Weights of a small transformer language model.
Architecture: rotary positions, no biases in attention or MLP, embeddings untied during training, normalized queries and keys, some layers without attention, local attention windows, a smear gate, capped logits.
Each number is 50 + 12 x the weight over its row's rms, rounded and kept within 0 to 99. Layers, rows and columns count from 0. The size before them is the row's rms in percent of the matrix's.

# layer 4 MLP up, 1024x256, rms 0.0928, rows 148-173, columns 0-63
093:50 49 47 40 47 61 48 47 45 68 67 42 51 50 54 40 52 53 37 39 76 27 61 48 39 51 40 53 40 44 24 54 49 62 75 33 47 59 43 35 86 47 49 65 47 58 45 82 44 73 56 73 43 21 39 54 39 52 33 39 21 53 46 44
114:47 48 49 56 51 60 40 41 60 31 27 46 31 66 54 21 44 47 53 26 43 40 41 69 41 34 26 17 45 82 62 47 42 53 51 59 66 67 26 45 50 35 60 62 67 59 52 58 54 60 49 59 36 16 48 57 51 37 51 62 34 27 67 35
098:62 41 48 34 48 56 57 36 51 26 52 41 35 59 42 46 54 46 47 56 29 60 37 57 43 44 43 38 68 52 60 43 86 50 56 59 50 65 34 62 18 22 48 55 33 52 56 33 45 38 50 71 68 40 53 44 38 60 40 52 36 60 57 26
095:47 44 45 45 56 60 57 27 48 55 41 34 27 61 46 45 56 57 57 67 58 45 55 69 43 49 43 57 55 25 66 40 46 68 42 55 42 24 49 49 36 62 51 57 32 47 66 56 68 73 60 67 46 44 61 55 29 59 33 34 36 62 61 44
100:50 66 39 55 34 69 54 45 42 51 64 42 07 34 55 62 34 24 44 43 39 49 45 54 59 37 30 49 58 82 57 46 62 74 70 47 55 21 21 49 34 45 51 58 56 46 46 54 77 46 65 77 55 30 63 39 51 47 52 37 48 59 38 37
106:53 37 67 67 62 33 60 54 42 47 14 48 44 58 42 62 62 50 61 56 53 61 46 43 40 48 52 39 59 50 71 55 63 69 39 49 62 49 58 48 72 58 28 74 49 62 73 31 64 63 42 47 58 19 61 40 38 41 44 39 38 49 44 44
097:59 48 62 57 25 57 50 42 52 45 48 65 53 62 35 62 58 53 36 35 70 49 69 51 30 46 54 35 70 54 43 55 51 56 69 64 30 52 46 52 74 42 30 46 45 49 69 46 38 40 57 49 66 54 69 67 40 59 58 68 58 58 53 61
108:70 43 63 56 59 46 60 59 46 66 44 52 66 73 22 58 72 51 61 47 65 54 66 51 21 48 73 37 58 47 39 43 40 49 49 29 51 51 52 34 68 53 39 71 52 54 58 49 68 64 43 38 56 59 54 42 60 57 55 31 54 39 62 59
104:57 34 41 48 66 42 67 47 50 56 48 55 36 48 37 54 47 48 36 43 56 51 54 59 51 34 35 51 56 45 68 46 71 59 67 51 56 25 67 48 60 40 50 60 48 66 44 62 37 55 35 55 65 37 43 53 52 46 48 54 50 42 50 58
112:62 33 75 60 42 33 55 59 42 44 48 41 51 50 64 54 31 65 32 49 54 37 50 51 41 56 36 59 63 50 48 44 44 63 48 45 57 65 67 59 40 38 60 59 67 52 53 45 51 56 42 85 37 30 61 32 64 32 58 59 42 52 52 64
093:51 29 27 51 56 50 56 40 66 51 41 70 61 56 51 63 45 54 61 35 51 51 36 55 51 17 31 47 58 41 57 31 55 88 71 31 59 60 24 40 53 54 47 64 58 39 41 40 48 35 54 33 31 51 38 52 51 51 46 50 37 63 67 39
104:60 49 48 55 57 33 61 30 50 56 64 54 45 44 49 47 40 56 44 22 47 65 42 56 38 62 41 57 67 35 63 52 55 45 35 66 38 34 59 51 63 57 59 35 41 66 47 69 54 48 51 56 31 54 55 53 54 49 46 62 34 51 33 35
096:44 48 34 32 42 65 67 45 53 43 35 59 59 72 44 63 43 52 46 55 68 36 44 51 24 42 35 56 50 38 35 53 42 54 44 38 53 35 62 48 66 44 53 37 51 56 56 46 56 52 60 58 38 37 60 44 34 64 51 71 69 51 50 68
097:39 52 59 55 53 75 55 61 48 26 50 42 53 60 54 37 49 58 31 54 56 25 41 49 46 44 55 54 44 69 49 30 59 47 58 32 48 50 36 51 36 37 60 70 47 67 41 47 50 25 58 69 49 57 74 62 56 44 66 54 55 73 36 44
092:52 55 52 41 34 68 60 20 51 55 53 69 50 62 44 60 31 49 55 29 44 48 27 73 28 28 30 46 40 57 46 51 40 85 39 39 54 35 26 32 63 73 44 49 48 61 51 52 38 54 58 44 42 29 55 63 36 38 51 49 24 27 32 48
092:53 58 31 71 31 73 58 62 52 56 41 52 38 66 39 51 69 42 34 47 49 53 62 64 34 53 40 55 58 40 53 53 59 49 71 80 54 38 31 26 60 48 41 60 45 56 49 16 33 36 25 43 57 36 40 38 48 49 45 38 56 41 67 42
107:55 45 48 42 58 53 53 49 61 40 36 52 61 38 30 42 53 62 75 62 44 52 45 79 42 44 47 42 48 27 68 49 35 44 35 54 68 33 67 47 60 46 51 37 87 42 52 62 60 46 58 54 47 24 58 72 48 38 51 50 53 30 56 43
097:54 52 53 53 29 50 70 48 62 44 53 41 30 69 35 39 85 48 36 69 48 45 52 59 40 55 56 08 37 48 56 55 57 45 30 48 32 42 61 60 63 64 57 49 64 49 46 70 54 57 49 53 39 54 75 37 23 49 35 37 45 43 50 48
096:71 51 38 38 62 54 67 51 70 52 48 65 32 41 67 59 52 52 54 64 29 60 36 57 48 67 41 43 62 39 40 51 39 58 55 54 34 48 53 56 50 51 49 27 40 56 50 29 49 40 56 57 62 40 60 48 39 56 35 52 61 57 58 64
097:58 41 55 58 46 69 43 51 64 38 31 72 41 38 46 52 42 50 76 54 47 62 44 53 42 38 38 32 47 57 53 48 53 65 42 32 64 60 37 32 57 35 55 27 55 59 32 35 56 79 64 61 51 66 47 50 38 45 43 35 58 37 61 39
094:52 27 52 49 30 63 42 40 46 57 46 44 28 73 68 47 76 43 68 29 47 39 36 60 64 58 30 38 50 43 37 42 48 68 77 49 41 38 53 52 34 57 42 42 88 54 57 48 48 70 45 63 53 59 36 42 53 22 48 63 51 43 49 49
097:57 54 51 47 55 54 42 58 52 32 42 41 52 53 31 46 61 52 64 39 75 57 42 54 48 49 34 47 43 60 29 40 43 59 52 48 37 52 49 53 78 59 40 49 64 77 47 74 60 61 60 53 85 54 48 59 56 55 67 48 36 36 34 55
093:46 39 46 54 42 61 43 63 69 46 60 49 42 67 36 43 63 70 24 49 39 47 30 60 52 65 51 43 53 49 75 39 43 54 40 64 56 41 46 66 44 56 43 65 70 51 37 20 43 62 48 42 61 51 57 46 49 55 53 69 49 37 34 61
082:53 53 42 56 38 46 47 52 45 43 39 64 62 58 67 44 52 44 52 51 44 46 57 51 46 44 64 58 52 51 27 17 53 56 60 43 55 66 42 61 49 59 51 48 48 64 42 34 44 37 45 55 60 63 66 46 38 59 66 52 43 51 36 69
100:31 60 58 51 69 44 58 34 58 69 49 40 59 44 48 57 63 68 43 34 60 59 51 93 55 47 09 42 52 56 55 42 50 42 54 61 61 46 65 52 51 50 60 36 49 34 43 58 26 61 56 49 43 36 51 34 51 52 35 45 35 26 31 36
099:28 37 62 64 54 58 44 47 47 59 59 69 45 49 52 74 47 52 48 39 52 39 45 45 43 57 49 41 58 36 70 59 58 32 36 67 60 49 57 49 41 50 44 42 46 44 49 33 14 30 59 60 27 57 59 57 53 54 76 71 31 49 45 45
# layer 4 MLP down (transposed), 1024x256, rms 0.0805, rows 148-172, columns 0-63
095:45 45 62 36 54 53 55 44 33 56 41 75 54 37 39 63 23 43 44 44 48 46 55 37 61 60 44 30 57 42 54 57 44 53 46 74 85 48 56 47 35 49 59 64 71 59 56 31 49 34 41 73 46 62 58 42 51 46 77 59 62 68 77 52
107:65 50 68 53 69 47 63 38 59 49 36 66 47 64 27 36 48 69 36 36 44 56 67 42 65 68 45 28 39 46 50 44 65 59 67 36 64 51 47 68 59 38 41 43 58 36 62 56 64 61 38 59 48 42 52 53 36 62 50 56 41 60 38 47
099:55 34 49 69 46 64 49 43 32 45 65 71 77 72 56 59 66 53 54 63 57 47 61 60 38 35 48 55 51 41 42 62 54 42 60 39 58 60 46 42 34 41 63 63 53 56 81 44 46 33 67 52 48 55 51 42 41 41 21 40 43 48 60 48
099:27 60 63 35 64 54 34 57 44 52 63 43 42 72 40 51 45 64 31 38 32 38 41 38 41 68 43 62 72 54 75 33 48 52 23 65 51 47 35 60 48 58 59 61 44 49 50 40 65 50 42 56 51 43 48 58 61 60 40 42 54 44 74 49
100:50 39 60 35 46 59 42 62 37 64 56 46 53 70 50 41 43 52 30 48 56 59 56 59 43 51 36 38 36 32 45 50 56 44 66 52 68 28 42 47 57 53 31 48 50 83 35 53 24 47 42 66 44 67 50 51 33 41 53 51 71 57 62 41
106:51 38 53 34 51 45 31 47 45 29 54 49 42 62 34 43 54 50 57 39 49 71 33 43 54 67 40 49 51 39 52 61 34 55 57 44 46 43 61 60 77 39 47 57 34 30 57 60 62 53 47 42 47 50 58 54 57 30 38 41 53 32 58 40
098:28 28 54 49 60 58 57 46 61 47 46 47 32 46 69 42 40 69 70 63 61 56 66 63 55 58 48 52 39 41 48 58 42 56 44 26 61 45 43 72 36 49 37 40 58 66 51 45 44 48 70 41 34 59 28 56 57 41 46 53 27 44 40 42
102:37 65 67 51 54 79 30 32 53 45 44 41 44 53 55 47 47 67 41 48 58 57 63 57 44 47 45 42 66 38 32 50 40 48 58 31 39 70 38 65 43 46 65 51 60 42 33 62 49 56 46 48 57 71 46 41 59 54 44 61 25 55 49 60
108:37 53 42 44 42 36 55 41 48 35 36 56 80 24 62 65 58 69 50 38 43 60 50 62 55 57 43 59 41 42 58 35 64 45 35 50 39 60 35 48 52 46 37 49 27 78 50 92 51 45 63 50 53 49 41 65 69 42 58 59 38 62 59 66
110:41 58 66 48 46 68 61 43 48 44 33 67 68 42 51 47 52 44 64 57 35 54 39 55 46 81 46 51 57 24 31 42 76 47 45 44 37 57 53 49 42 35 42 42 59 55 33 46 63 65 39 60 56 41 60 42 53 42 37 51 45 44 32 37
096:55 52 25 49 65 60 59 50 48 38 54 36 34 51 41 59 44 39 60 55 65 48 35 54 41 49 60 54 62 59 36 27 57 51 50 58 70 56 59 55 47 29 74 67 43 37 58 62 25 55 60 49 67 55 34 71 50 56 67 59 51 30 62 56
103:44 50 44 65 41 24 75 47 71 28 43 73 64 43 50 52 60 77 50 39 58 41 60 58 33 63 49 55 35 35 57 51 23 41 69 36 20 55 32 46 51 79 56 43 47 38 50 48 45 54 59 31 41 60 27 45 56 38 78 60 40 42 49 52
098:46 79 56 59 54 37 68 66 57 52 23 53 49 44 51 41 43 67 57 53 55 46 56 48 66 34 76 46 64 49 26 37 49 55 42 62 40 48 61 51 59 48 42 61 28 21 24 66 44 44 53 70 66 68 51 45 44 55 48 36 47 52 53 36
098:38 57 35 54 56 60 50 46 44 54 48 47 43 65 42 49 57 45 36 49 52 56 65 42 36 60 52 62 56 52 59 30 32 61 58 33 49 38 62 53 62 40 38 44 64 36 55 17 39 72 58 74 51 38 45 24 46 63 46 61 74 49 54 52
093:38 44 53 52 65 56 50 58 42 71 51 55 47 48 62 36 69 68 55 49 58 49 46 51 45 58 38 71 70 52 41 62 52 44 78 60 66 39 30 47 45 59 36 61 47 41 45 57 50 58 47 31 49 48 38 52 74 46 17 46 70 52 66 41
094:39 64 58 44 39 58 71 53 63 63 49 55 34 31 46 40 55 50 41 48 43 54 43 38 60 54 51 54 38 52 71 58 47 41 45 50 28 52 36 28 59 55 15 73 52 60 41 52 35 45 48 49 21 29 52 35 51 55 81 55 54 52 59 50
105:66 55 28 64 74 36 47 51 66 53 62 55 44 50 52 56 48 70 34 52 62 55 31 27 53 61 47 48 60 64 55 54 63 42 52 42 38 62 42 46 39 61 51 40 64 28 44 59 45 53 80 52 49 49 40 42 30 56 52 50 46 28 72 38
099:50 59 60 56 67 50 45 40 41 56 53 28 55 43 54 46 31 46 13 61 41 59 47 49 65 51 48 43 55 29 35 53 44 46 48 56 33 42 51 45 42 75 62 50 64 59 53 50 52 45 57 37 36 54 55 37 55 65 54 65 56 46 64 56
097:47 41 10 33 62 54 54 53 47 57 38 59 40 62 42 75 47 59 32 63 56 39 74 47 62 37 43 67 60 41 73 51 55 46 47 69 56 40 58 36 62 47 46 49 61 49 75 46 48 47 27 68 42 43 67 43 45 51 52 52 26 72 47 71
092:42 55 52 41 55 49 57 47 63 47 45 57 63 30 40 59 58 37 52 62 57 33 39 38 46 46 56 49 49 45 61 57 53 42 35 42 45 58 46 73 56 45 43 66 66 51 64 57 32 34 41 62 46 42 54 53 44 41 47 42 32 59 43 61
102:47 67 44 68 40 62 40 47 52 51 48 59 60 45 52 51 70 50 71 32 59 48 42 59 50 73 46 52 59 33 56 56 29 51 78 48 49 59 68 44 44 55 39 45 61 58 44 47 53 55 34 67 67 73 54 50 60 36 49 51 51 38 51 65
096:29 55 75 51 76 50 57 51 39 60 63 47 56 44 54 39 51 52 54 72 58 63 42 44 62 48 47 63 46 38 51 81 42 63 36 71 49 50 42 49 41 62 66 51 75 49 52 39 47 45 60 48 52 50 46 66 40 43 37 53 43 52 54 51
094:60 44 48 46 42 53 41 45 40 46 53 59 56 67 61 53 66 45 47 65 43 51 36 52 54 68 41 66 55 54 45 68 68 48 45 35 53 57 56 67 43 51 35 65 46 49 74 58 54 51 44 45 34 28 56 55 51 36 42 64 59 55 45 41
095:55 57 53 49 68 51 40 61 52 67 63 36 65 53 50 64 45 34 41 42 23 60 68 61 51 62 59 49 50 54 32 44 41 70 52 56 58 52 47 66 57 57 54 43 38 53 66 53 50 40 56 37 28 40 54 59 58 52 55 38 58 46 63 60
098:47 44 35 53 75 44 53 67 42 17 71 67 54 55 38 70 65 43 50 57 52 65 49 33 64 49 55 35 22 55 45 51 42 58 54 67 47 62 77 42 44 55 56 47 51 21 55 78 37 42 37 55 46 51 49 49 49 42 69 70 46 60 29 43